config.toml
vocab_size = 2048
hidden_act = "swiglu"
init_std_o = 0.0
init_std_down = 0.0
schedule = "wsd"
batch_tokens = 32768
Each number is 50 + 10 x the weight over the matrix's rms, rounded and kept within 0 to 99. Layers, rows and columns count from 0.

# down: layer 6 MLP down (transposed), 256x64, rms 0.229, rows 75-109, columns 0-63
# gate: layer 6 MLP gate, 256x64, rms 0.508, rows 76-110, columns 0-63
# up: layer 6 MLP up, 256x64, rms 0.474, rows 76-110, columns 0-63
down75:52 65 40 41 45 52 61 63 46 46 31 52 57 53 42 52 45 64 54 39 52 75 50 60 55 47 43 52 37 52 34 49 44 61 65 45 48 55 64 36 39 48 34 58 44 53 62 43 32 62 39 48 54 60 41 65 60 64 50 60 47 39 60 43
gate76:56 62 40 34 54 40 24 38 46 57 46 65 52 56 43 56 61 50 63 60 59 34 51 48 46 42 36 48 66 48 57 55 43 31 45 66 55 50 59 49 38 49 49 51 55 38 45 43 50 42 67 73 34 38 46 63 56 58 51 30 38 34 40 59
up76:52 50 48 47 49 50 41 31 40 54 44 60 37 48 54 60 48 45 41 12 64 35 57 44 67 40 81 45 36 49 50 53 60 41 37 35 58 62 42 50 46 64 46 40 33 57 53 50 37 57 53 49 41 45 47 53 53 50 25 63 59 50 50 42
down76:49 46 63 57 31 47 46 34 54 62 56 31 49 68 41 50 45 37 72 46 56 41 38 43 62 60 50 40 39 45 41 45 49 48 28 61 46 48 40 46 51 50 71 53 38 49 45 60 52 40 49 65 76 62 53 55 47 43 40 43 61 76 64 45
gate77:56 39 41 50 39 59 53 51 63 63 45 45 22 50 55 63 53 45 51 38 71 57 46 41 36 64 53 44 52 61 66 34 37 46 50 37 55 50 45 44 39 34 53 49 25 39 32 61 61 52 52 46 59 49 33 52 49 40 49 39 57 45 60 34
up77:41 46 51 43 39 49 51 69 46 71 31 45 55 47 63 39 65 57 57 46 65 36 68 59 50 70 60 49 56 54 55 56 48 59 44 48 65 39 40 65 49 75 41 44 77 62 70 47 55 43 40 56 57 55 62 65 52 53 49 59 54 64 47 50
down77:50 64 40 75 42 49 72 45 50 44 54 41 49 41 44 65 49 61 50 44 53 44 65 37 29 66 46 48 35 47 62 49 59 47 34 68 61 51 60 47 53 36 58 33 47 65 42 33 60 63 54 42 42 62 41 51 26 42 49 31 45 32 64 53
gate78:53 62 48 53 51 56 40 45 63 44 63 33 53 45 53 52 46 43 36 77 58 63 77 34 56 53 52 46 55 38 42 49 56 66 50 71 46 63 52 50 39 34 62 53 30 54 29 21 37 53 67 55 32 38 50 43 57 32 20 20 71 56 55 63
up78:53 77 58 63 46 55 47 54 39 53 43 47 43 56 28 41 50 62 61 69 30 42 34 58 54 38 45 53 42 52 59 73 28 37 50 59 36 41 55 48 49 51 60 57 56 33 57 59 54 41 51 64 61 64 59 38 61 64 35 49 53 77 51 57
down78:39 40 49 45 40 45 59 44 78 60 62 52 70 49 37 53 28 56 37 56 36 52 29 69 41 45 52 54 39 54 55 58 40 57 79 25 42 33 47 57 56 57 48 48 24 39 36 45 39 51 60 49 36 62 50 61 64 61 53 36 51 17 46 33
gate79:49 47 53 54 60 60 51 46 67 49 46 68 54 40 54 48 43 54 34 42 42 46 48 62 50 43 46 34 55 44 51 49 43 54 49 43 54 51 38 49 44 53 46 37 52 56 64 45 53 57 50 70 39 45 44 67 56 42 60 51 41 37 27 39
up79:42 33 48 46 64 46 52 56 46 60 49 42 54 55 46 48 55 62 55 48 42 46 60 33 43 61 35 65 45 38 63 47 44 38 71 57 58 49 72 36 47 44 42 58 56 35 55 70 48 44 49 67 44 50 60 49 57 52 53 49 25 37 36 60
down79:48 56 47 54 51 44 55 48 50 43 47 50 57 45 49 47 46 57 49 55 43 73 40 68 49 61 39 49 55 64 48 57 43 55 61 47 40 59 57 51 43 48 50 46 47 61 56 44 51 47 58 51 47 68 50 56 49 53 55 52 44 33 47 44
gate80:65 30 51 57 50 52 37 28 49 45 51 49 53 42 47 57 63 38 43 49 32 38 50 50 52 39 49 57 52 41 47 42 61 51 51 53 60 57 33 67 36 74 51 47 47 35 44 60 44 54 44 71 51 65 65 49 47 64 39 37 43 44 48 36
up80:49 42 48 39 46 40 55 60 53 39 41 49 23 58 43 61 50 60 36 63 68 57 59 47 35 50 69 31 43 49 64 59 68 48 64 35 70 45 38 45 52 45 43 38 61 48 63 33 47 57 52 77 49 39 56 49 54 53 47 43 56 44 48 50
down80:67 41 52 59 35 73 71 30 48 46 28 48 28 49 51 57 78 53 42 35 55 50 45 55 48 70 28 62 30 38 49 40 49 41 63 40 56 59 49 53 48 52 41 50 33 56 54 49 35 46 43 49 43 57 58 42 45 54 57 54 53 49 44 52
gate81:47 43 44 38 42 47 38 51 56 48 48 39 48 45 46 55 32 42 59 40 49 46 54 49 61 54 41 35 62 30 39 64 44 57 48 47 63 47 44 57 52 51 41 47 39 43 64 55 54 45 47 50 50 32 44 43 44 27 40 49 49 59 65 48
up81:65 51 41 50 48 47 67 45 61 53 48 48 38 59 63 58 47 43 38 58 47 39 61 59 70 57 54 48 41 33 57 57 36 61 50 51 43 49 46 39 45 33 57 64 37 44 59 44 62 45 40 43 51 55 46 40 39 50 48 60 64 51 52 46
down81:54 61 51 56 54 64 45 58 56 54 67 66 46 49 41 43 52 45 54 34 39 58 35 56 47 45 37 48 47 56 49 40 68 35 68 46 44 47 53 43 51 38 46 48 48 52 41 60 49 58 64 39 68 52 53 51 62 57 33 53 57 51 55 54
gate82:34 37 40 51 53 61 68 43 56 49 56 60 42 49 46 41 55 60 63 47 43 55 58 42 45 50 45 56 56 30 60 57 50 61 40 57 43 46 60 48 41 47 66 68 40 48 66 42 49 40 47 65 54 48 44 54 25 50 54 43 34 55 62 54
up82:46 42 65 53 37 52 43 28 53 60 64 60 41 51 54 69 49 61 52 71 55 64 52 60 50 37 54 57 48 47 48 54 32 46 52 52 50 55 37 73 40 44 57 45 49 53 52 50 37 55 46 63 50 41 62 60 48 51 42 54 61 49 68 28
down82:72 57 53 41 54 68 68 50 57 69 43 38 52 55 53 52 44 48 57 58 40 49 53 57 37 33 63 55 66 37 53 39 61 45 36 45 55 47 41 58 45 36 53 59 63 49 46 49 42 61 56 68 36 54 67 37 59 45 54 43 52 52 55 61
gate83:71 55 56 67 50 62 48 49 44 57 57 62 23 60 42 53 38 51 50 55 61 52 47 41 49 44 61 43 48 69 40 50 54 31 57 35 59 57 36 50 70 39 42 60 61 52 55 54 66 44 70 53 65 41 44 46 58 51 55 52 57 49 48 71
up83:45 69 38 57 69 43 60 42 50 61 55 48 58 56 48 48 56 31 54 37 54 40 43 52 22 57 59 39 53 65 73 34 50 32 40 46 34 61 73 27 15 54 55 39 45 65 45 41 36 61 43 47 61 55 46 39 52 56 43 53 59 51 52 45
down83:68 49 72 37 53 49 37 51 61 71 45 47 49 55 61 59 59 58 50 73 59 65 47 61 47 46 56 55 63 67 40 54 54 52 59 41 39 65 42 55 43 38 48 63 67 42 42 59 39 44 64 58 39 43 73 61 49 59 39 53 49 48 60 66
gate84:46 44 52 55 42 58 45 31 45 69 61 55 55 37 60 45 33 25 78 61 68 38 53 62 42 46 41 37 40 48 53 43 42 28 54 65 49 56 30 65 48 35 55 48 49 59 61 44 62 40 65 40 60 51 61 46 53 52 48 48 75 50 48 47
up84:44 78 58 30 66 32 45 64 50 40 47 47 35 64 48 65 51 62 40 48 44 48 49 37 49 46 50 57 51 62 51 45 50 69 59 45 55 31 57 38 52 59 52 61 55 26 37 63 32 55 32 39 41 45 37 35 41 45 56 45 39 78 69 63
down84:45 52 65 52 45 46 50 60 58 58 64 42 41 48 64 73 43 49 51 75 45 27 53 48 45 68 45 46 46 58 58 42 53 75 38 61 66 36 57 63 52 58 40 52 43 17 39 63 39 33 59 36 26 38 33 26 32 40 65 39 62 66 62 63
gate85:42 67 50 47 46 60 55 39 41 53 45 49 46 69 61 51 51 59 63 51 42 53 41 47 49 47 53 57 57 48 57 48 51 50 61 56 38 38 50 42 35 62 53 49 54 62 51 37 51 60 55 64 56 41 46 49 47 52 48 49 45 54 60 57
up85:58 61 45 36 44 51 46 45 66 46 58 40 45 48 51 54 53 54 53 47 40 20 48 43 62 50 48 63 54 48 53 48 49 42 49 61 32 47 59 41 50 57 46 50 44 48 53 45 34 58 46 53 51 40 46 53 46 57 57 33 66 56 56 73
down85:44 54 38 48 39 51 50 49 52 57 45 41 51 58 52 47 45 49 52 35 62 53 58 60 35 50 53 41 43 39 39 53 49 51 63 50 51 45 62 52 42 42 47 46 43 59 61 40 47 66 47 49 67 42 58 60 41 55 53 56 51 50 53 45
gate86:65 28 42 49 51 62 50 36 52 55 57 36 48 61 52 44 49 54 59 57 46 56 64 32 31 51 45 43 51 39 47 53 41 45 55 43 66 55 31 42 46 56 59 57 41 29 59 59 44 70 57 64 46 56 53 42 44 51 70 56 57 71 53 55
up86:48 47 56 47 65 42 53 51 61 43 55 56 60 57 49 33 45 16 60 50 38 44 48 48 40 41 38 33 41 43 40 39 44 37 67 71 44 46 42 41 72 64 48 50 49 50 53 29 52 44 28 58 66 55 57 44 42 69 58 63 33 55 67 66
down86:44 53 58 62 49 65 65 38 61 23 55 36 47 56 46 48 57 47 45 36 54 60 58 56 38 50 31 42 33 43 43 55 53 40 77 33 45 36 37 49 39 26 62 51 35 39 49 31 51 55 61 47 61 57 30 46 45 49 48 42 43 53 53 49
gate87:35 58 49 39 32 69 49 44 68 38 67 43 32 56 54 35 69 52 50 42 57 44 46 44 65 41 61 52 54 40 29 58 40 43 50 41 65 43 48 59 60 54 42 38 32 43 49 40 60 42 61 42 69 57 33 41 45 48 54 66 61 71 52 58
up87:43 49 60 56 57 54 78 70 52 56 75 44 39 52 66 40 67 53 45 34 54 58 55 33 49 48 57 61 47 50 64 45 45 60 32 50 36 39 56 57 55 64 37 51 47 56 45 44 46 59 48 55 56 63 30 59 56 62 59 65 40 56 44 45
down87:62 36 33 56 60 34 61 51 56 60 39 46 42 50 76 47 52 34 63 68 51 64 70 46 45 50 58 38 49 52 50 48 63 71 57 57 23 49 42 42 62 47 26 63 53 51 55 66 52 55 42 56 38 43 53 34 74 60 54 41 51 46 61 61
gate88:44 42 41 55 47 42 44 50 48 53 49 67 50 33 52 52 54 45 54 55 60 53 41 58 52 54 58 55 51 51 39 67 43 50 53 39 45 55 31 51 40 41 46 44 44 56 50 52 51 47 55 58 38 43 42 50 50 57 52 58 47 64 40 39
up88:43 57 59 48 44 50 47 49 54 46 52 73 56 54 71 55 54 32 57 39 42 49 41 52 64 30 56 50 41 61 49 37 51 52 52 62 54 49 55 55 57 44 43 54 44 58 50 43 59 60 62 56 46 50 46 43 49 59 50 48 56 61 62 49
down88:63 51 51 52 41 59 48 43 41 44 49 33 46 58 45 57 51 50 64 53 54 48 58 37 49 58 49 40 42 47 46 50 65 49 53 48 47 64 46 41 51 52 51 57 37 47 39 45 41 55 46 44 59 67 51 49 40 39 44 49 44 65 51 44
gate89:59 35 50 53 52 47 59 50 70 26 33 50 47 43 29 32 71 32 41 56 55 50 51 37 39 43 57 39 38 30 44 44 49 44 60 48 73 55 54 42 65 34 70 71 62 51 43 61 57 36 57 64 57 42 52 52 41 63 60 54 56 46 66 55
up89:48 42 50 48 34 36 55 53 40 44 54 48 23 29 35 61 59 61 58 47 58 47 44 29 52 58 59 40 58 67 53 65 35 51 55 51 38 45 57 44 47 48 48 48 51 56 50 47 56 63 47 69 56 44 55 49 32 51 24 52 62 48 63 69
down89:77 52 46 48 34 66 59 58 34 36 49 61 39 42 55 41 49 34 67 51 54 51 66 31 32 55 61 50 48 49 50 52 40 39 41 56 49 28 49 49 62 29 60 47 59 56 42 54 57 39 38 57 53 74 55 49 47 48 50 64 54 51 59 60
gate90:58 52 39 42 36 46 30 28 52 53 44 51 43 55 48 55 67 54 34 36 44 59 72 44 65 38 47 54 56 68 73 58 58 39 37 64 41 50 46 61 50 32 49 64 55 43 49 35 47 52 47 47 51 34 70 51 58 47 35 32 68 48 57 44
up90:45 59 61 65 37 59 31 35 52 63 67 56 54 40 38 37 38 44 69 63 49 46 44 70 44 58 52 55 43 14 29 34 45 44 73 48 64 37 43 48 73 46 44 56 49 63 70 54 57 57 56 47 63 47 56 46 42 47 63 54 40 64 52 50
down90:30 56 67 59 55 52 37 62 54 50 60 50 47 42 50 39 38 70 46 84 64 64 34 51 56 74 46 51 52 35 31 48 51 52 69 61 55 50 45 54 51 58 41 46 48 56 46 57 45 50 41 53 52 70 46 58 58 57 39 54 49 57 63 51
gate91:47 51 41 61 66 40 55 65 41 36 50 49 44 30 71 52 28 44 60 50 53 50 67 35 44 59 21 36 46 60 57 50 49 20 51 42 62 40 32 42 51 31 57 50 56 55 47 41 54 50 52 59 46 81 52 37 51 49 49 47 40 64 68 67
up91:49 39 60 56 49 55 32 24 36 73 57 48 51 62 66 64 53 43 48 35 33 45 53 73 73 68 43 59 54 47 74 47 62 54 54 57 35 65 59 52 52 34 43 64 49 51 37 54 22 50 50 33 56 54 43 43 37 54 51 66 52 53 26 67
down91:55 64 43 51 40 53 57 45 56 71 41 33 45 58 58 44 54 52 42 48 50 56 45 59 54 58 38 58 24 76 65 54 42 33 79 38 28 73 53 52 49 56 67 49 46 49 31 48 45 36 45 46 43 33 48 50 56 55 57 65 51 69 40 39
gate92:52 49 61 47 47 61 42 42 39 55 45 49 41 53 53 43 56 56 31 49 46 40 70 64 34 42 57 36 55 51 38 38 63 52 51 59 49 51 67 42 43 37 53 58 66 41 45 50 50 55 35 64 50 41 28 42 66 44 56 49 31 50 53 60
up92:39 42 55 38 57 41 58 45 52 35 47 59 60 49 42 33 47 48 58 45 47 60 48 47 59 44 50 74 49 48 52 58 39 56 41 34 56 56 43 49 56 45 45 39 45 51 41 45 49 57 51 51 57 45 57 60 42 47 51 55 50 65 54 61
down92:36 52 52 55 51 50 52 45 40 42 57 45 44 50 69 48 60 48 44 51 64 46 59 32 60 55 48 38 50 55 58 55 50 59 43 44 44 57 51 50 51 63 55 42 59 38 33 46 53 59 60 49 37 44 48 54 62 41 38 49 63 52 57 54
gate93:58 50 45 56 40 36 49 40 45 66 50 47 12 63 52 44 40 36 56 53 37 53 52 55 50 55 36 38 58 44 69 63 54 57 56 87 51 35 50 55 48 60 30 49 50 50 56 47 69 67 54 57 44 63 45 54 50 46 68 25 62 42 41 75
up93:28 46 33 38 50 72 44 48 56 44 30 45 42 52 52 31 51 48 65 51 51 47 47 51 46 51 62 38 59 51 50 59 50 34 56 54 49 58 67 63 66 49 48 42 47 50 38 39 31 55 42 53 53 49 47 47 52 75 69 41 54 59 62 69
down93:52 49 44 45 40 56 52 52 73 60 62 44 70 63 46 52 55 67 32 58 54 51 30 71 47 36 42 65 37 48 44 56 44 42 66 44 55 67 37 54 56 46 58 65 51 54 45 54 37 34 47 52 51 40 49 74 40 38 39 38 53 44 39 37
gate94:46 49 53 49 64 30 52 45 73 47 44 56 58 65 42 45 48 49 29 51 49 51 42 46 53 54 40 55 53 52 45 43 44 46 55 50 28 51 53 65 58 41 56 41 50 51 50 47 41 55 38 61 30 44 53 51 54 52 57 58 48 35 52 45
up94:51 63 53 61 60 63 55 44 72 62 56 53 54 79 37 63 60 38 40 37 38 65 43 32 52 53 51 35 50 59 54 62 41 54 64 45 49 56 46 51 45 40 36 39 49 59 51 62 39 34 39 64 47 37 56 49 42 53 43 58 63 45 55 43
down94:50 48 57 50 55 52 43 51 37 50 45 53 47 49 49 40 41 45 56 58 58 48 49 61 60 44 62 49 56 51 52 46 55 42 43 59 57 51 44 48 37 43 48 38 55 52 69 43 57 47 53 58 39 54 49 49 50 48 44 55 55 46 53 54
gate95:47 44 71 45 38 57 48 42 61 58 51 66 55 40 46 43 45 56 40 47 70 53 38 49 42 48 46 73 43 33 62 53 48 60 57 46 55 49 52 37 54 60 59 47 42 39 59 51 36 31 61 58 57 51 58 39 56 59 31 40 44 43 46 44
up95:39 42 40 45 45 65 47 54 53 45 48 39 53 45 52 70 52 52 41 53 68 51 38 50 63 27 51 58 49 46 39 41 33 51 42 48 57 41 50 47 51 49 50 29 39 44 29 55 30 49 47 52 53 62 55 30 57 46 42 58 49 65 60 45
down95:52 52 50 53 45 43 51 43 53 59 44 46 42 48 48 38 54 53 43 57 59 52 45 67 53 63 47 54 40 56 43 49 52 58 70 51 49 63 57 54 44 50 57 57 54 48 66 51 58 58 56 51 41 45 52 78 50 57 54 41 53 35 51 47
gate96:56 52 46 59 31 55 49 52 37 45 52 75 67 35 50 47 61 50 49 60 31 58 68 42 45 44 54 36 46 53 41 32 46 42 49 58 34 54 38 32 56 35 60 40 33 45 49 38 58 37 41 69 53 51 53 34 46 56 56 45 33 64 38 60
up96:53 58 63 48 45 54 50 56 61 60 46 65 58 41 64 48 58 41 58 46 47 66 49 35 66 79 24 52 50 47 56 47 46 56 51 52 38 50 48 44 61 24 49 43 61 40 35 50 52 59 47 55 52 67 60 63 43 60 58 41 47 41 49 39
down96:49 44 56 33 62 42 58 48 42 48 59 53 54 35 45 55 46 53 40 51 46 47 53 54 31 28 27 46 65 38 58 55 45 39 53 47 53 44 44 47 50 75 59 33 51 58 54 31 55 59 55 43 44 40 56 40 37 59 70 51 33 58 38 58
gate97:45 50 47 53 60 51 37 39 48 37 39 53 55 54 54 48 57 33 32 54 37 67 50 56 69 41 61 54 57 48 54 53 33 52 56 43 55 52 50 48 71 58 62 52 61 54 38 41 58 67 54 66 59 47 57 43 53 43 50 60 69 43 40 34
up97:53 48 47 47 55 56 54 38 38 44 60 52 58 52 48 42 46 50 61 58 48 49 41 74 42 51 49 58 53 55 50 53 52 53 51 51 38 49 47 47 42 56 44 42 59 52 38 56 66 58 37 63 58 52 57 41 44 51 45 52 44 68 39 37
down97:58 45 58 49 52 50 44 68 47 50 48 47 44 52 57 42 46 55 61 37 71 51 65 34 42 53 65 56 56 50 54 54 56 41 55 50 48 35 41 53 51 41 53 53 47 50 44 70 45 39 48 46 52 49 45 38 51 42 60 48 49 71 62 55
gate98:38 48 61 45 61 62 37 52 31 43 36 44 47 47 52 70 32 49 59 60 68 54 53 36 63 42 48 43 39 53 61 34 58 50 57 50 55 48 55 48 61 49 45 63 44 53 44 40 55 35 52 48 29 35 65 34 47 39 41 40 55 47 54 65
up98:55 59 56 53 48 51 49 59 40 46 52 58 43 53 53 43 33 49 59 45 62 70 49 38 45 50 45 49 44 49 64 53 57 60 61 52 57 73 47 37 50 60 45 45 62 37 43 51 52 69 52 51 32 53 62 26 44 20 53 56 39 37 53 57
down98:43 46 29 45 39 51 82 56 50 47 36 49 31 69 54 36 47 59 49 56 54 57 65 63 43 60 56 38 38 63 30 54 38 46 58 44 52 55 34 54 42 40 60 53 42 53 46 39 55 59 49 58 58 59 40 66 52 55 61 53 59 58 52 51
gate99:46 57 40 55 47 45 52 37 37 52 48 48 47 23 41 57 61 61 69 47 31 62 36 43 43 53 52 52 77 40 44 36 47 57 46 47 82 51 52 64 63 55 51 66 43 52 37 55 59 48 42 30 50 63 53 44 61 39 40 58 41 55 42 55
up99:57 43 68 48 67 57 49 50 50 60 67 61 48 52 58 49 52 44 34 36 54 47 50 48 42 50 47 40 44 45 31 49 60 35 47 39 52 57 57 41 38 55 50 40 56 51 63 38 55 63 58 63 48 45 48 40 58 48 47 35 49 56 47 36
down99:48 48 40 41 54 55 40 44 46 48 33 41 56 44 44 58 56 39 44 56 50 57 43 41 28 49 42 53 43 53 52 71 65 52 31 55 47 60 57 55 58 60 55 45 55 43 51 46 38 59 34 52 59 40 45 56 28 47 48 30 31 45 64 46
gate100:42 51 55 44 63 48 39 44 44 53 54 37 40 49 42 53 50 43 50 29 62 55 52 37 44 52 60 41 62 46 36 56 46 53 36 30 39 47 62 32 61 38 52 29 57 57 66 43 63 50 57 66 38 46 56 47 55 56 49 53 61 68 46 51
up100:48 60 58 56 54 42 61 51 31 36 59 38 42 51 39 46 46 53 54 39 69 61 49 47 50 45 46 53 65 45 45 51 56 38 33 40 52 44 45 47 66 49 54 61 50 40 57 48 23 51 43 55 38 43 53 48 45 37 65 60 38 54 51 55
down100:64 63 58 55 66 47 39 50 57 44 61 51 61 36 60 45 47 52 53 64 47 61 60 52 47 50 47 58 46 50 39 63 37 53 54 62 50 59 51 41 27 46 53 42 53 59 51 66 52 63 57 61 46 46 60 61 48 65 61 40 54 45 55 56
gate101:53 36 46 41 44 49 45 52 50 34 38 61 45 46 53 48 73 60 50 35 49 60 48 39 72 40 46 51 41 50 62 33 42 32 72 50 75 38 49 73 49 46 44 32 65 41 43 61 64 38 64 30 49 51 55 40 53 58 65 49 37 58 43 57
up101:52 62 43 44 60 49 67 58 49 57 60 62 32 40 51 43 49 59 34 44 40 45 46 60 51 53 44 56 40 24 53 68 32 43 71 56 38 50 37 63 63 37 64 55 61 64 60 64 54 42 49 78 47 54 68 51 49 66 48 69 69 59 48 53
down101:62 49 45 53 38 34 62 46 59 65 36 42 71 54 60 67 54 59 61 47 34 44 53 75 39 65 71 46 57 48 52 40 42 42 70 38 50 29 55 53 54 59 71 47 59 42 53 49 46 35 57 44 52 30 78 61 63 45 53 44 52 52 42 63
gate102:49 49 36 54 39 49 47 57 46 45 50 48 58 38 44 49 55 50 58 55 59 43 60 49 42 54 31 27 30 61 71 78 51 42 54 63 53 70 46 61 46 51 39 50 53 37 64 37 76 54 59 32 54 25 50 47 34 62 52 50 56 55 60 57
up102:54 58 39 56 40 35 53 63 56 54 51 50 54 36 50 50 49 47 62 55 75 50 63 53 48 40 37 35 45 32 72 61 47 54 54 51 43 61 63 54 54 32 42 52 62 46 57 40 59 63 60 32 56 34 45 33 41 40 50 45 49 61 52 61
down102:42 55 68 57 63 46 31 51 43 58 36 38 55 34 44 43 53 52 47 55 65 67 51 63 68 35 37 65 48 62 37 45 53 44 79 52 47 72 45 57 50 51 49 67 50 60 52 56 48 56 54 50 44 44 59 56 53 51 43 48 55 47 43 42
gate103:45 48 54 50 52 42 53 45 58 50 43 44 35 63 33 55 39 50 42 44 57 52 48 48 55 46 53 42 58 54 48 40 61 55 58 47 54 59 49 61 38 67 47 48 49 59 46 36 55 52 46 41 49 62 51 62 54 50 54 37 50 47 52 55
up103:25 39 53 44 56 47 69 66 61 57 63 41 51 63 43 46 60 40 50 40 55 63 57 59 60 48 64 45 50 70 56 52 61 48 52 64 70 43 47 38 74 62 52 55 60 47 37 49 46 61 48 36 41 36 53 52 49 56 44 32 45 57 65 62
down103:52 52 38 43 51 47 55 46 47 61 43 51 60 54 50 48 53 47 55 40 53 58 48 54 54 39 40 58 47 47 44 43 50 47 46 46 44 54 46 39 41 44 44 56 61 64 66 49 50 55 51 55 46 42 43 51 44 57 51 55 45 36 52 47
gate104:56 46 51 55 28 68 49 33 63 45 49 63 58 51 59 54 78 28 51 57 43 35 49 49 60 29 52 45 46 38 49 32 45 40 43 51 54 43 34 47 45 47 54 49 34 41 37 62 63 55 61 52 80 44 55 58 54 78 53 36 18 48 53 46
up104:58 50 63 41 55 56 56 57 45 36 48 34 54 29 52 48 63 57 51 34 66 53 54 46 57 62 55 38 52 30 34 79 30 56 62 52 68 54 52 41 51 49 45 48 38 57 42 67 49 53 74 49 35 34 46 50 28 32 63 59 40 51 30 54
down104:43 40 58 51 48 58 58 51 55 65 41 40 35 68 40 58 52 56 44 32 44 45 56 67 61 62 55 53 41 57 33 54 70 63 45 42 58 67 52 66 54 68 35 59 38 37 48 44 60 64 64 39 46 40 57 49 43 41 54 35 69 21 42 40
gate105:48 46 36 52 56 52 56 42 56 54 49 67 33 50 45 50 64 51 45 37 50 50 38 52 24 49 51 56 46 54 61 36 55 46 39 40 44 40 46 50 44 53 61 58 43 57 44 43 30 64 45 41 49 39 51 60 57 43 44 51 55 37 40 53
up105:67 56 66 50 32 54 36 57 77 55 56 43 62 51 63 35 44 47 63 56 43 35 63 47 63 44 41 22 49 57 35 59 51 50 58 46 38 61 45 46 52 46 44 61 60 53 52 26 57 48 47 46 47 60 60 36 33 63 53 60 55 50 53 37
down105:52 51 62 58 53 43 48 42 56 44 53 51 43 61 63 58 62 58 43 51 52 47 47 44 58 61 41 64 51 54 52 52 50 53 55 52 58 61 56 52 60 46 46 46 65 43 38 56 49 41 52 41 35 44 48 49 54 47 52 52 51 33 54 66
gate106:40 58 49 48 45 61 54 58 50 50 55 51 42 54 47 59 24 45 55 49 45 49 55 45 54 59 61 53 44 52 48 45 47 49 68 58 51 64 38 49 41 40 50 43 56 47 48 54 45 39 45 36 45 44 45 43 54 47 53 47 47 38 48 52
up106:57 50 60 57 62 48 40 56 42 49 31 42 58 47 44 54 68 58 58 48 40 48 45 53 44 59 51 35 51 56 61 56 53 49 22 51 43 41 41 51 47 57 40 39 51 56 52 50 55 49 60 59 71 71 50 71 43 42 50 49 36 50 53 50
down106:46 43 64 57 45 37 54 41 42 36 55 59 53 61 55 54 56 42 43 61 50 43 44 44 43 50 50 48 50 50 45 46 43 41 39 48 55 49 56 41 56 58 56 44 56 34 51 50 59 44 57 42 35 34 46 59 52 50 55 51 60 57 59 52
gate107:53 50 27 56 66 64 45 44 41 22 78 40 36 39 51 46 65 52 60 37 47 47 62 34 62 69 46 44 66 53 44 51 32 45 40 45 64 41 55 54 52 42 57 54 45 65 39 23 39 49 42 40 57 59 51 41 54 63 42 63 63 72 49 62
up107:43 50 35 46 54 64 58 46 48 64 52 53 40 38 49 45 36 58 46 41 50 39 47 36 70 61 39 48 33 49 37 60 47 61 57 50 56 62 64 52 58 52 41 45 70 50 44 44 44 44 59 30 48 50 74 47 48 50 54 46 64 54 34 32
down107:56 42 46 54 42 35 49 46 50 37 35 56 47 60 44 47 43 52 69 26 50 32 42 36 42 73 56 68 38 36 50 51 42 28 49 55 57 38 58 61 37 58 56 60 47 68 60 51 41 51 61 39 34 25 47 40 57 63 38 51 56 47 44 60
gate108:43 46 52 42 44 52 48 44 65 50 44 37 61 58 48 54 65 37 49 42 46 58 58 36 60 43 65 42 52 42 63 41 32 50 47 49 49 52 59 47 47 49 37 70 43 55 37 53 54 48 43 36 37 60 43 40 48 39 56 66 34 57 53 63
up108:41 52 48 55 52 62 36 38 45 48 60 61 57 47 54 34 41 72 63 54 54 53 44 44 48 52 46 50 49 60 32 38 37 48 47 44 49 45 48 43 45 48 61 40 45 43 60 46 49 54 65 58 51 37 64 65 70 60 44 36 46 59 65 43
down108:44 46 56 56 68 55 72 48 68 40 60 47 38 42 56 49 54 50 63 44 43 49 48 50 57 60 56 48 53 51 51 50 55 61 61 55 51 35 52 65 46 54 37 45 43 53 32 51 50 26 59 39 61 30 65 35 54 68 53 53 49 49 44 61
gate109:55 41 41 46 58 49 54 54 44 34 53 57 53 57 47 42 47 41 56 47 39 48 47 62 59 61 31 37 54 53 55 44 43 43 61 61 42 48 48 58 40 53 59 51 41 53 37 56 45 61 59 49 57 62 58 56 56 44 36 52 55 47 45 56
up109:49 52 63 45 57 55 59 59 61 39 51 56 62 44 51 67 61 43 52 49 55 59 52 52 41 57 52 33 50 57 67 43 50 47 62 65 43 34 53 83 57 35 45 50 45 63 45 62 45 59 56 45 65 56 51 64 40 51 35 44 62 49 42 56
down109:58 51 37 56 42 51 52 54 42 55 54 51 63 55 32 46 53 55 51 41 46 56 53 44 56 46 40 58 57 47 48 43 52 52 68 55 55 52 60 46 44 48 48 44 41 54 63 46 55 69 53 31 59 56 49 64 45 45 52 57 46 40 41 43
gate110:43 34 69 40 53 50 25 47 64 61 69 42 50 57 61 55 41 50 36 50 40 30 65 60 61 50 49 32 39 47 41 37 40 38 61 53 55 47 41 47 57 34 63 46 41 78 57 54 67 39 54 58 38 55 49 63 44 40 49 27 52 56 65 57
up110:59 31 60 66 58 60 36 50 46 53 30 50 44 34 52 52 62 39 52 36 55 59 67 55 52 44 46 40 52 53 57 68 46 61 68 51 55 55 45 41 50 39 35 61 37 51 56 55 45 35 50 72 65 51 53 38 35 28 55 52 49 55 58 43